python train.py --norm="layernorm" --norm_place="pre" --qk_norm=false --attn_scale=0.125 --tie_embeddings=true --parallel_block=false --init_std_o=0.023 --lr=0.00754 --lr_head=0.00817 --grad_clip=2.0 --schedule="wsd"
Each number is 128 + 32 x the weight over its row's rms, rounded and kept within 0 to 255. Layers, rows and columns count from 0. The size above them is the row's rms in percent of the matrix's.

# layer 6 MLP up, 768x192, rms 0.184, rows 447-464, columns 0-191
size [101 100 102  96 100 100  96 100 103 102 102  99 101 101  93  98  99 100]
[[102 135  93 125 138 135  89 117 142 168 141 131 154 106 124  83 195 115  60 100 143 128  93 157 156 156 115  72 166 149 153 211  76 112 127  70 148 148 148 124 174 140 130 125 197  68 125 152 159 162  76 143 177 120 110 140 132  91  99 125  79 147 142 137 207 171 149 131  78 106 189 128  90 101 153 122  87 146 181 152 136 114 170  95 118  90 156 104 124 134 138 134  85 149 110  89 166 143 126 143 136 116 132 111 142  76  95  74 126 145 146 138 132 123 102 167 110  73 170  93 105 125  81 147 141 179 190 141 171 101 167  83 133 114 125  71 134 139  68 137 181 107 144 155 170  86  54 159  76 132 120 141 157 119 118 132 146 121 115  89  89  49 109 126 149 116 132 104  51 144 135 119 159 122 139 119 116 116 126  98 180 158 141 140 159 139 167 135  60  87 150 169]
 [117  66 120 182 144 178  62 154 130 128 106  89 110 146  63 153 155 116 166 127 101 136 176 107 178 111 112 158 139 193 113 155 141 120 103 149 130  95 156 100 144 105 100 153 155 170 186 106 115 181 107 180 128 128 118 197 160 149 157  47 115 101 113 169 102 130  96 179 144 129  69 115 171 159  33 106  73 153 117 147 108 139 202 141 131 114 185  98 114  98 149 138 112 146 107 138 148 156  97  98 121 139  93 146 160 131 194 119 147 147 128 110 174 111 162 182 143 149 126 110 120 156 117 173 120 119  98 149  90 118 144  88 146 136 120 125 146  89 138 128 101 104 123 127 107 169 150 106 131 158 140 188 192  95 162 109 132 140  94  79 121 155 108  99 176  97  76 141 101 129 128 164 150 112 132 173 100 109 156 119  93 101 118  99 170 115  91 129 133 203  25 107]
 [103 140 108 127 172 130  45 146 161  99 129 119 166 135 104 147 210 140  95 143 119 102 122 196 122  98 184  65 154 110 103  77 111  97 114  90 179 200 147  89 136  99 128 146 147 142 117  96 148 166 182  99  94  71 131 103  87  93 155 171 168  58 181  58 108 107  87  88  87 122 150 134 127 191 156 146 123 113 127 153 133 102 153 118 133 140 137 164 121 176 118 144 102 102 123  87 140 105 173 133 106 126  78 123  84 122  35 109 116 173 147 167 155 144 163 154 127 121 130 164 186  75 132 138 151 136 191 130  78 149  84 130 112 114 119 130 163 143 105  91 129 116  33 173 130 139  86 121 116  89 124 107 101  85 112 149 135 175 151  86 145 134 120 117  89  90  92 130 109 154 118 109 147 177  84 139 158 157  90 132 115 116 123 140 131 159 118  81 147  90 101  91]
 [199 121 161 168 131 114 106 151  87 181 134  81 160 137 154 122  76 132  81  98 119 160  96 113 144 167 135 140 139 119 130 127 119  93 127 102 145  36  66 128 126 145  80 148  45 136 154 126 172 182 113 119 154 205 111 152 152  98 103 141 128 140 138 109 138 194 174 149 158 139 204 144 137 120 129 118 142 168 161 154 212 121 136 172  93 159 131  93 145 102 128  85 121 111 116 131 120 123 149 127 177 125 156  79 111 146  88 104  83 118 106 126 108 105 221 145 107 165 170 110 140 144  36 143 117 109 114 184  68  67 110 120 129 117 122 109 131 172 146 144 144 162 136 140 143 135 159  99 126 140 143 181 104 137  93  85 116 121 125 151  93 160 135 150  92 114 113  97  78 126  87 128 156  93 133  72 202 137 149  87 165 160 172  92 127 154 152 141 159 164 118 175]
 [140 177 100 124 158  84 139  97 161 133  63  98 157 114  86 157 158 135 102  82  95  91  88 163  89 177  93 124 101 153 153 141 131  89 130 117 106  93 148 108 111 141  91  93 117 176 134 174 100 176 113 148 134 153  56 138  58 153 125 147 114 126 143  50 123  91 159 126  82 151 150 133  73 155 113 110 150 145 128 134 144 135 143 142  91 144 167 149 173  92 117 115 176 156 147 137  95 124 111 134 154 122 133  74 195 109 174 102 113 121 137 102 104  89 108  66 125 135  87 107  74 131 178 107 103 103  94 126 105 128 171 125 152  92 121  73 135  85 186 200  99 177 131 161  92 124  81  87 169 141 182 151 122 126 135 140 169 142 138 113 174 117 115 117  53 218  98 162 130 130  73 177 112 115 108 147 143 174 152  57 143 184 144  93 156 160 125 120 160 141 154 136]
 [ 81 142 138 142 107 147  94  89 148 161 137 112 149 122 122 158 136  87  86 102 109 159  84 138 143 175 134 154 192 135  88  49  61 158  84 103  89 190 111  61 112 112  96 101  80 123 141  74 143  86 144 108 172  64 121 126 116 144 144 154 112  97  94 137  90 130 113  87 139 104  90 144 159 133 140 137 115 121  38  94 156  48 129 123 139 108 160  98 165 152 117 124  53 205 138 118 116 123 134 136 138 143 164 141 186 157 184 148 112  82 151 114 113 107 169 141 119 119 129  96 157 125 147 185 132 140 117 149  79 147  83 121 198  97 128 147 156 111 144 130 148 129 127  84 154 110 170 113 173 108  98  46 133 164  71 111 142 140 152 122 105 139 144 112 126 136 143 138 199 173 135  75 110 145 133 105 105  99 185 122 120 119 145  71 190 136 136  62 100 115 120 150]
 [148 137 122 139 131 166 161  77 141 140 123  68 183 153 141 107  76 133  81 172 139  94 165  95 134 108 161  54 123  77 121 148 100  75 123  96 127 124  88 170 102  56 151 113  84 154  93 169 136 161 145 109  87 121 155 120 122 123 150  73 149 133  79 150 100 144 103 153 174 181 121 151 120  68 141 119  89 129  98 173 156 181 112 149 170 199 122 107 198 114 208 109 131 110 180 162 176 124 146 135 144 167 139  82 171 107  98 151 147 142  80 103  96  82 120 102 125 140 141 135 149 185 155 111 101 115 107 187 138 112 114  71 168 166 133 107 169 150 105  81  95 103 149 124  85 148 156 148 120 159 156  98 127  94 102 120  86 127 122 175 116 115 142  75 145 115  88 139 121 205 101 149 126  83 107  88  67 133 119  93 127 177 168 106 130 141 134 114 177  95 160 165]
 [128 115  63 159  95 105 114 129 101 100 141 125 162 150  97 149 145 138 114  62 152 123 140 122  95  28 114 131 122 150 134 116 105 130 145 162 127 102 102 137 154 156 164 139 158 143  83 137 124 142 163 139 149 138 116 121 137 103 130 144 116 166  65 149 115 157 161 139 160 118 160 143 139 103 124 140  57 153 189 115 120  87  92  24 141  68 101 126 161 234 109 149 129 163 123 124 120 155 154  86  92 159 150  85 139 115  95 130 105 156 105 170  68 123  56 196 121 142 114 144  74 157 121 137 139 129 183 135 155 143 114  95 142  69 165 101  88 163 169 148  83 135 142 139 122 123 121 103  61 164 151 103 151 143  87 166 148  76  97 140  96  52 143 181 135 127  73 100 151 118 176 108 115  95 112 111  53 118 128 101 125 161 154 122 134 148 127 109  48 140 137 163]
 [ 77 164  86 128 133 119 114 166 134 132 104 133 211 123 149 149 120 205 149 112 122 145 155 116 101 119 117 164 134 161 115 175 197 149  80 127  98 105 100  52 141 153 142 151  96 161 131 103 109 148 181 107 119 141 122 130 129  95 145 140 166 109 115 147  86 106 150  91  92 115 138 107  80 137 163 209 160 125 174 115 178 118 106 129 146 154 136 143 162 124 132 130  62 145 117  77 118 186 169 137  87  81 148 152  95 111 131 107 113  92  92 149 110 144 156 151 148 133 107 136  94 126 131 129 125  76 161 120  80 100 120  91 145 145 110 135 167 128 112 143 161 102 111  69  84 117 101  68  97 141 159 108 116 150 115 158  77 137 106  97  73 188 114 176 117  69 198  15 136  89 144 130 139  84  82  85 207 112 150 116 173 135 146 139 156  60 164 129 123 116 158 106]
 [157 154 120  79  84 123 145 145 108 133  90 166 170 136 168 174 140  78 153  77  82 135 138 164 176 150 101 175 109 123 162 106 158 160 130 137 128  52 119  90 155  48 168 130 137 105  83 137  72 163 148 112 149  98 177 144 141 172 149  84 153 161 109  98 127 183 111 174 111 175 178 123 153 120  37 123 145  86 117  94  68 156 162 114 166 174 154 114 121 131 130 139 146 127 132  37 123 114 146 149  96 117 106 117 134 141 128 135 101  90 126 194  98 177 154 115 154 100 153 107 178 122 139 111  82 135 146 172 131  89  91 122  96 175  77  80 127 155 116 113  93 172  84 105 143 152 135  99 113 130  90 148 138 191 167 147  85  72 113 108 128  94 105 162 164 132 185 107 145 160  96 128 157 112 135 138 109 197 163 138 138 117 146 164 148 128 177 119  53 115 126 130]
 [ 90 159  98  93 184  97 157 169 162 169 179 118 175 144 129 109  66 157 186 140 144 103 101 128 129 139 136 131  87 144 145 119 153 110 183 111 100 127 183 134 122 124 156 159 123 128  84 147 173  98  87  49  73 132  98 118  78 154 102 153 101 166  89 107 146 123 108 145 121  88 149 109 108  88 211 129 122 154  73  87 152 102  78 143 122 138  94 157 154 177 151 131 121 158 106 150 135 109  85 103 130 154 151 122  72 136  84 135 174 106 108 142 137 112 140  91 240 125 120 129 167 136 131 110 146 146 156 117  67 164  88  93  98 120 119 100 137 101 132  95  85 127 135 204 131 137  71 148 164 143  83 195 143 105 120 159 151 105 103 165 125 160 161  81 130  95  65 172 130  94  98 130 105 121 210 129 157 119 100 156 130  84 103 160 142 109 108  90 161 149  87 162]
 [112 139 101  64 133 141 160  62  96 106 141 108  99 164  98 150 128 141 122 126 133 155 101 129  93 142 146 186 141 158 190 140 158 155 103  99 173 175 136 136 122 124 137 118  86 133 161  96 106 103 159  91  52 126  83 112 164 138  94 133 181 143 123  69 124 119  95 114  82 129 112 210 102 167  94 165 134 105  65 145  96 123 135  98 182 117 149 167  54  84 120 145 128 169 130 156  58 153 115 119 161  78 132 125 131 105 146 119 132 133 185  99 117 119 125 134 113 117 122 188 112  45 113 126 104 104  44 141  56 111 118 134 168 143 180 116 119 127 119 174 141 160 136 152  89 151  99 124 167 107 107  61 149 137 140 124  99 114 149 146 150 141 182 103 128 126 106  84  80 138  80 154 151  80 160  88 150 146 147 159  97  89 139 156 170  94 227 124 157 105 105 111]
 [165 157 129 117 134  98 130 114 178 109 104 147  91  96  55 143 135 135 139 166 196 115 155 118  61 124 111  89 107 126 114 127 157 180 117 129 144 156 121 107 142 138 115 126 147 104  50 155 138 163  91 146 146 135 176 172 114 166 188 246 153 125 110  93 107 110 185 156 110 119 126 165 153 140 166 151 180 104  97 152  76  88 124  59 149  94 128 128 154 140  82  59 122 140 151 111 154 117 192  91 132 129 169 131 181  97  88  59 163 122 165 128 184 124 136 124 153  91 115 149  95 146 111 145  85 132  99 187 107 143 121 117 127  89 147  89 150  71 168 171 120 137 161  79  99 132 191 146 114 110 144 143 135  82 130 102 156 134  86  88  70  78 135 126 101 105 136 154 125 132 137 189  89 113 159 105 104 137 155 104 114 145  75 122 126  97  99 114 145 165 186  97]
 [126 152 146  86 140 117  73 108 149 117  98 112 154  85  72 146 115 153 141 122 122 123  79 185 119 187  85 148 140 166 113 103 126 118 101 157 159 129 168 129 135 147 126 148 134 181 150 156  96  98 132  94 164 130  69 117 140 116 149 157 129 133 103  70  97 127 175 167 190 148 111 165  99 102 178 117 130 122 145 128 152  69 124 121 119  90 101 149 138 145 100 150 124 150  79  67 136  69 170 127 167 108  99  91 203 106 144  77  86 101 130 116 109  88 189 132 102 119 158  78 108 145 180  86 203 124 185  75 138 158  20 112 122 111  80 198 212 138 126 152 119 127 159  99 130 157 124 115 175  92 144  93 100  93  89 147  77 126 109 107 113 153 121 114 119 129 149 110  95 190  96  96 145 144 134  93 132 140 178 142 159 130 192 132  83 106 103 106 103 111 113 133]
 [101  93 131 157 158 139 123  76 168 116 144 123 132 101 156 149 157 136 122 162 102 168 170  72 124 103  95 141 153 139 169 129 119 141 146 129 130 150 125 129 116 116 140 168 125 127 127 142  97 154 142 121  81 130 163  72 129 142 180  91 105 187 140 128 150 154 155 156  55  89 115 118  60 121  80 177 109  52 144 143 135 130 142 143  13 103 128 151 145 173 127 128 191 107 137 101 136  94 130  81 150 147 120 141 115  87 149  99 158 166 135 100 154 133 117 134 197 139 165 150 109 191  99  87 160 221 111 124 181 123 117 139  93 153 110 145 124 113 105 131  87 130 111  67 102 100 168 125 182  95  65 142 221 172 181 187 104 131 140  93 175 114 159  70 146 161 139 112 151 130  61 119 127 132 166 128  96 104 148 123 132 154  90 102 110 127 111 140 126 112 127  51]
 [178 137 136 133 137 142 129 137 124 104 119 138 114 147  92 145  98 120 149 139 168 123  97 147  87 103 201 214 181 105 172 146 140 143  88 111 149  94 149 137 143 150  62 173 119 153 122 149 122 152 132 164  91 117 105 181 142 146  87  87 126 115 183  60 175 130 104 110 128 154 130 184  70 117 179 185  90 108 100 106 100 160 115 152  61 144 139 167 136 180 167 126 184 112 152  99 155 115 131 114 149 172  81 146 103 113 123 121 121 146 151 112 122  70 121 113 191 106 156 107 125 167 146 179 118 120 105 181 164  97  93  75 161 175  72 157  99  95 111 116 195 115  88 122  67 117 130 113 134  68 184 154 136 121 117 132 120 137 108  91  93 120 154  92 151 122 147 193 119 110 107  74 127 151  74 154 124 128  63 141 175 152 110 128 103 132 155  92 160 180 138  55]
 [133 133 113 153 116 128 148  92 132  53  86 138 106 140 170 131 112 134 104  95 116 112 121 120 154  81 138 107  99 146 105 108 173  71 103 133 105 161  98  99 148  85 114  85  43 121 110 155 204 137  81 177 154 114 155 167 100 194 166  96 178 146 167 148 143 134 156  75 139 134 112 122 134 115 145  95 173 111  94 187 117 137 156  95 116 129 183 126 114  97 150  93 196 155 122 120 155  81 142 137 123  74 180 133 114 105 116 130 148  99 163 113 118  68 109 153 155  82 170 131 147 129 154 148 128  95 128 173 122 116  79 128 149 150 148  75 131 128 173 171  88 178 108 181  68  56 169 136 104  83  91 173  90 103 163 165 140  84  76 165 133 101  91 133 154 162 134  94 136 125 156 125  97  63 119 147 102  72 147 141 186 119 120 140  83 137 183  86  86 155 109 105]
 [136 129 115  91 189 150 108 189  97 152 183 133 119 167 116 158 102 204 129 139 143 105  64 139  86 130 154 118 162 108 119 149 142  76 140 128 100  99 168 192 148  40  84 110 150 155 164 111 156 131  86 129 170 144 150 121  90 128  97 102 116 145 110 148  85 155 188 136 160 158 119 113 120 130 126 135 138 134  79 198 149  72 173 139 132 105 129 124 139 187 133 124 100 163 129 162  95 121 208 119  89 154 109 161 114 157 124 135 110 142 104 115  96 149 185 150 101 119 108 146 128  94 103  97  96  98 102 157 115 187 158  68 145 119 145 178 128  80  96 105 171 154 120 129 140 181 138 105 192 109 150 155  95 131  17 120  78  89 136  91 150 104 114 187  74 116 146 171 118 141 134 173 182 149 124 150 103  77 146 138 164 141 139 138 134 142 121  83 196 128 147 114]]
# layer 6 MLP down (transposed), 768x192, rms 0.19, rows 447-464, columns 0-191
size [106  90 105  96 110  96 110 108 101 109 100 100 107 103  91 100  98  99]
[[133 109  82 130 149 114 119  90  99 129 186 131 133 102 156 127 173  96 185 147 149 117 117 177 170 174 124  83 104 129  70 101 123  70 105 115 147 177  95 176 162 131  89 136 170 120 137 116  86  68 139 127 128 142 144 149 132 127 149  91  86 167 123 110 112 114 103 184 120  95 154 133  91 116 137  79 160 181  87 173  90 103 109 147  76 135  97 105 126  79 116  75 114 148 158 114 113 159 127 162 145 131 150 152 130 100 153 191 190 142 114 187 171 124 147 128 172  68  89 114 112 116 135 140 122 167 137 127 161  86 161 159  57 146 139 129 145 152 164  81 116 194 223 155 110 102 169  58  83  81  91 122 134  78  83 153 147  98  74 169 130 128  74 177  82 159  95 104 111 147 108 105 111 114 157 126 106 133 107 161  91 156 103 169 128 104  89 117 128 169 168 115]
 [ 82 140  38 142 168 117 116 115 164 158 162 149 114 144 118 127 192 138 160 116 132  94 151 131 125 212 140 118 143 141  68 106  66 135 101 158  47  83  97 118 123 162  91 140 156 141 168 147  99  99 145 117 146 149 137 178 190  99  84 155  94  99  99  76 156  90 135 167 147 145  93 117 149 155 161 159  98 191  84 140 121 190 138 175 113 161 132 198 168 108 145 130 115  90 157 154 132 110 127 150 144  76 150 150 103 116 107 155  94  57 141 119 196  91 132 102 114 138 161 122 111 168  98 115 169 108  89  71 149 142 172 130 109 161 172 137 154 105 142 102 120 141  88 169  70  62  94 112 150 154 130 134 142 143 197  69 145 125 147 122 141 125 102 111 111 124 142 107 111 102 132 167 129 128 119 140 104 171 133 171 125 127 172 137 123  41  74 106  72 146 133 126]
 [139 164 148   0 178  82 182 175 102 155 145 130 134 152 104 126 134 119 171 149 106  91 126 109 124 107 112 124 153 149  53 144 152 139 123  99  69  99 165 114 128 157 162  81  98 143 100 112  83 134 130 157  81 130 140 122 176 164 144 185  91 110 101 112  94 157 115  99 151 139 130 134 123 135 159  96 168 131 147 204 187 142 151 164 135 161 163 104 163 117  77 134 154 144 109 132 226 174 128 101 107 130 142  98  91 165 114 155 144 130 161 118  95 153 108  98 122  93 157 185 141 156 118 173 162 137 123 114  66 105 129  86 146 164 157  99 159 112 133 123  75 161 135 142 154 150 129 128  89 131 163 139 150 112 118 132  93 108 201 150 135  82 109 187  86 132 176 192 173 138 105 189 165 112  79 125 139 165 156 151 106 151 179 153 154 134 103  81 157 124 104 102]
 [125 138 122 104 124  86  98 146 154 165 112  95 159 129 145 141 125 162 147 193 190 149 112  85  79  98 141 160 179  99  71 159  66  96  95 106 112 215 142 178  83 116 128 125 176 143  53 103 127 124 147 133 148 124 109 141 111 153 186  91 198  97  88 137 148 108 123 158 149  95 116  82 136 118 139 121 119 141 127 159 143 131 104 130 161 152 169 175 142 157 191 177  88 136 143 100 143 164 176 140  89  25 121 131  99 109  63  71 125 102 125 129 117 159  99 161 129 176 127 139 125  98 183 109 128  92 130  54 127 161 109 125 130 124 132 105 151 170 120  97 146  68  62  88 124 112 140 110 153 131 198 158 145 115 158 163 131 121 141 135 128 104  95  87 104  81 118 155 105 139 142 118 169 120  99  96  93 138  92 163  86 131 129 108 180 162 107 136 112 130 163  45]
 [107 102 116 146 114 132 100 138 143  47 136 140 138 148 146  96 165 107 184 123 160 132 150 106 146 116 194 216 117  79 100  81 120 130  90 182 101 101  70 107  60  86 179  75 137 133  99  70 137 109 141 169  81 120 101 121 151  78 109 151 172 167 111 125 151 145 157 129 117  72 136 145  93 138 112 133 117 185 117  92  86  99 129 152 125  76  91 157  91 153  82 132 128 103 134 135  87 127 177  98 117 150 125 170  77 144 139 117 146  95 162  61 155 219 144 164 167 147 173 138  93 181 137 130 171 110 114 121 179  83 144 144  68  67 189 127 106 148 154 108 109 106 102 117 172 105 168 175 144 110 115 101 149 130 204  64 113 108 160 158 111 136 152 163 163 115 158 125 172 111 142 146  86 108 101 115 134 137 147 136  97  87 105 151 155 131 116 143  99 139  93 112]
 [115 148 160  50 187 132  90 136 159  93 138  97 109 126 129 111 130  99  66 166 117 145 138 106  52 120  90 123 106 156 145 183 107 115 127 109 156 137 109 129 111 102 125  75  92 121 142 128 107 124 150 140  85 102 139  59 159  88  76 144 131 124 102 135 133 107 149 174  88 110 137  49 171 174 146 107  42 159  45 135 173 135 114  84 134 110 164 120 146 113 132 141 128 132 132 135 173 137 117 120 136 122 118 103  78 119 166 205 196 136 127 126  95 106 144 108 137 183 140 155 181 177  87  55  91 182 153 111 211 134 172 132 141 120 162 177 169 112 108  75  76 182 158  81 114 139  78 112  93 120 102 174 156  98  93 132 166 126 163 137 153 104 124 140 201  77 160  90 138 132 130 125 136 139  81 131 119 136 153 120 129 102 107 107  93 126 140 148 158 157 116 137]
 [139 111 111 118 145 130 158 167 125 124 138 119 134 179  89 147 155 152 123 154 135 156  99 126 151  94  48 137 119 102 173  81  92 136 103 163 183 189 169 137  88  91 163  74 135 138  81 110  93 153  92 175 157 120 143  99  97 147 116 127 152  79 162 143 101 133 174 148 152 128  81 107 157 114  77 138 157 133 102 102  92 144 131 151  88 121 126 137 110 156 168 156  89 111 122 123 107 164 173 140  73 103 136  85 184 170 127 107 135 161 104 177 159 161 117 156 150 143 157 146 104  92  99  89 130  85 161 133 160 163 130 121 124 155 200  86 116 105 127 191 140 166 103 146  93 162  88 100 154 135 160 180 129 146  71 138  91 144 194  80 160 123 105 198 106 122 154 152 136 125 184 113 148 156 172 162 237  95 100 140 137  67 158 111 151  49  87 114  92 108 157 128]
 [182 107 122 165 116 111 141 164 130 138 122  84 125 118  91  76 168 103 105  63 208  84 145 120 166 220 141  66 161 170 146 150 138 166 108 176 123 149  90  88 140 169 144  74 116 140  76 124 118 134 171 129  95 160 182 172 133 167  69 114 136  82 126  97 125 123 125  93 186 137  92 139 135 105  95  95 233 134  47 123 169 131 131 120 124 101 151 128 121 136  98 128 121 149  76 158 170 176 120 163 136 123 101 136 165  96 165 127 143 140 105 102 121 134 114 114 114 102 224 201 118 125 101 148 118  99 122 123 112  91 134 158 133 145 193 117 114 118 135 136  95 172 107 125  84 180 164 120 109 151 142  84  81 154  83 159 118 103 156  85 171 134 160 115 152 164 106 106 135 138  64 131 132 146 172 106 129 129 158 119 149  90 124 120 134  93 164 107 106  82  90 150]
 [ 79 184  89 130 107 180 117 170 107 111  63 113 147 149 161 155 103 160 139 104 133 137 196 102 157 178 148 107 138 128 121 105 140 109 202 155 185  97 103  87 141 128 117 163  49 103 134 123  84 103 112 129 146 160 123 134 148 170 141 158 141 156  98 177  99 107 133 112 131 158  60 156 127  82 106 101 168 153 154  80 175 145 140  89  98  85  92 110 122 165 121 159 191 194 133 181  56 178  79 119 118  63 126 136 125  61 131 101 123 155 165 184 102 126 150  87  35 176 103 115 124 148 110 148 131 116 125 114 104 115 173 165 127 149  95 146 195 108 111 119 103 120  85 121 117  48 127 137 137 160 169  88 154 139 166  83 120 124  92  76 166 124 121 145 143 147 161 126 109 151 118 141 141 153 160 158 117 121 112 118  97 114 145 188 129  99  87  96 120 137 102 155]
 [114 143 130 162 155 177 164 181 123 159 123 126 101  66 136 206 195 169  95  96 130 124  73 125 122 117 125 167 176 134 135 160  90 107  91 103 168 130 133 103 143 132 120 192 110 126 127 106  87 159 159 212  70 156 106 118  97 127 154 114 179  97  86 165 137 141 177 100 108 214 126 145 105 155 128 186 126 143  95  51 146 157  64 129 111 185 110  94  98 147 126 109 180 120 143  80 142 137  81 114 106 114 132 130  61 106 118 129 123  88 152 145 124 177 181 151 138 125  95  87 140  95 142 172 107 126 158  95 166 131 148  67 167 162 172 151  83 100 107 102 139 148 131 156 153 133 191 162 180 128  85 108  46 124 109 180 114 102 138 150 188 151  93 133 157 111 103 129 127 119 124 117 128 135 172  98 177  85 133 137 103 124 105 113 142 145 154 144 145 154 108 164]
 [138 116 121 143 115 120 101 210 156 181 139 122  78  95 159 180 180 111 127 170 113 179  81  97 133 148 132 171  67 111 108 152 170 150 153  80 107 159 107 141  47 155 147 101 127 115  94 157 114 182 108  58  67  99 156 154 108  85 111  92 127 176 130 114 122 148 171 138  51 145 114 128 110 134 128 106 126 128 105 138 144  43 101  91 160 106 129 121 141 139  80 114  92 129  78  81 185 100 117 177 169  94 167  63 118 130 153 101 136 153 178  96 104 158 137  82 110 163 109  91 130 136 151 147 166 166 129 150 140 139 202 139 109  97 134 144 123 141  62 150 118 174 102 161 133 138 129  86  99 143  84 122 123 105 142  87 143 110 149 101 103 147 138 186  68 124 122 113 140 122 122 100 141 143 135 177  99 112 180  70 153 181 125 132 119 207  96 152  90 109 117 151]
 [128  68 192  82 129 101 118 132 190 123 136 172 160 139 102 140 113 170 161 130 100 105 136  96 163 110 104 141 153 162  95  60 191 134 114 133 148  56  97 121 155 150 176 147 136  99 135 127 108 120 102 166 100  85 150  98 169  78 153 135 164  54 155 174  90 116 110 177 106 147 118 117 112 140  69 155 140  95 128 140  76  95 106 144 159 139 145 131 186 163 136 174 120 130  80  78 146 118 146 147 164 190 109 145 127 125 123 143 131 121 147 133 137  79 133 125 169 124 208 147 152 154 147 183 103 110 127  82  77 139 130 176 113 137 156  70 134 149 120 175 150  97 169 103 183 152 181  76  89 130 122 172 132 144 147 148 139 111 126 181  85 109  67 160  62 126 111 159 162 200 153 156  79 131  98 172 115 168 114 153 130 153 126 125 125 110 100  60 163 142 121 166]
 [185 112  90 123 130 132 127 105  88 129 120 130 171 150 137  99 142 144 128 135 169 102 145 133 122 177 141 128  69 129 116  93 143  87 180 169 133  76 107 125 126 132 137  92 153 166 155 138 140 105 132 124 182 130 102 101 103  84 131  71  64 107 204 122 157 148  97 109 172 112 129  94  53 121 113 138 144 176 144 114 147 124 145 192 103 149 152 123 116  96 116  95 106 163 187 113  96 149 184  75 200  99 110 163 125 103 112  71 130 106 107 161 164 107 160 157 118  68 107  81 125 127 117 140 128 108 141 135 130  93 182  71 120 110 153  93  98 137 143 101 115 147  64 157 130 114 118 170  72 151  66 113  97 171  66  98 127  73  99 140  36 146 175 115 100 100 140 102 130 121 143 188 124 120 121 194 167 109 142 153 194 161 172  84 202 127 132 140 121  93 133 132]
 [ 98 139 105  73 113 124  98 153  87 144 151 168 108 118 141 135 142 121 100 145 176 122 165 126 175 186 158 137 143 175 162 148 180 124 112 169 104 161 173 130 134 126 111  70 141  81 112  66 191 157 182 131 118  93 149 125 151 114 115 149 114 124  69 109 129 179 108 168 179 102 176 192 140 146 106 133 122 185 115  96 129 101  89 113 177 154 197 141  96 149 110 108 153 141  89 133 106  84  68  83 157 169 127 150 130 127 120 157 162 171 181 111 135  41  77 134 121  92 129 138 159 108 125 130 143 154 157 123 160 168 149 162 131 168 164  85 158 161 164 101 118 154 132 155 142  98 123 149  76 164 132 140 155 165  81 113 166 132 136 128  97  98 146  64  99 117  95 112  64  64 123 149 148 193 102 154 125 177 128 107  86 158 100 128 176 139  66 110 108  62 169 137]
 [ 68  65 156 110 126 140 141 113 179 184 109 136  98 159 152 108 106  80 158 133 182 101 155 124 193 138 153 120 119 151 144 155 124 156 155 152 106 163 149  83 169  76 119 178 158 130 117  96 121 171 119  85 128 111 123 108 135 164 209 129 126 174 179 132 125 146  85 130  94 155 187 167 101 101 124 138 128 130 106 153 135 145 159  96 171 121 124  81 157 142 105  90 106 102 105 120 154 127 135 157 106 158 173  89 192 113 173 192  46 146 118 151 142 136 119 114 145  92  84 134 105 101 212 166 147  85 125 104 118  69 118 125 156 100  84  78 165 172 124  94 140  98 115  83 170 134  99 145 171 138 149 155 109 166  76 102 135 125  95 138 120 124 175 179 136 128 107 148 141 164 127 160 100 112 143 122  65 129 140  84 144 125 168 148 227 145 159 131  98  66 188 133]
 [152 166 110 170 135 157 132  67 109  95 126 161 151 190 113 117 129 147 117 133  74 171 158  89 151  98  74  98 115 157 125 120 108  82  73 103 123 162 147 107 183 126 137 121 198  99 199 112 149  70 177 137  50  96  91 203 135 134 139 132  95 127 109 124  92 126 171 166  93 137  85 131 163 183 140 230 131 138 137 191 102 101 140 103 135 148 190 116 162  73  57 100 155 167  62 111 114 116 143  96 105  88 155  94 189 138 105  91 172 164 148 146 110 114 139 166 107 133 102 105 130 107 103 122 117 134 162 155  99 160 114 124 164 128 145 102 185 106 111 150  76 178 115 103 150 110 137 109 158 162  99 164 133 122 116 146  73 133 134 148  92 124 157 124 148 181 126 135 135 150 147 130 162 130  92  98 127 120 116 125 152 104 141 163 167  61 118 112  97 146  74 177]
 [160 144 160  75 138 169 135 139 126  77 130 140 162 112 146 183 205 147  98 185 108 134 120  89  69 131 134 141 156 141 151 140 146 128 143 111 133 149 105 171 100 114  88  60 106 167  88 157 179 145 171 116 132 157 111 184 118  87 107  72  73  94  78 135 108 198  49 115 132 168  83 113  85 152 146  87 138  99 120 164 114 150 155  51  74 179 108 156 145 110  99 135 122 172 125 173 113 117  79 142  91 127 112 112 145 149 162  89  92  83 171 145  99  90 170 140 162 120 116  76  92 149 105 124 143 146 142 159 132 112 136 141 197 196 123  98 148 146 121 126 127 138 107 178 109 128 161 108 161 144 132  85 121 120 152 151 122 130 172 131 121 165  98  76 111 130 104  44 173 131 181 101 143 184 162 121 153 183 125 148 133 198 165 100 140 143 107 146 135 108 156 112]
 [118 115 133  98 104 114 190 108 141 133 113 156 165 162  85 146 187  94  86 102 133 154 121 127  94 111 142 171 120 182 102 138 122 115 104 188 111 121 130 138 129 114 183 167 139 189 125  78 119  99  98 140  89  92 126  64 135  87 119 168  54  89 115 124 169 157 113 124 150 185 108 112 195 120 116 134 219 153 127  66 101 144  92 152  95 141 137 152 115  90 123 185 153  68  98  78 120  99  81  82 152 115  44  88 140 112 144 127 157 149 113 139 149  86 115 154 131 127 174  73 123  84 105 104 155 136 140 156 174 140  95 157 174 174 139  87 129 154 122 119 155  80 137 119  73 104 128 132  86  85 133 104 124 112 174 163 109 175 170 162 155 149 111 146 202 164 171 114 100  99 100 173 143 142  94 123 166 127 152 129 148 106 120 152 106 144 166  84  59  85 139 128]]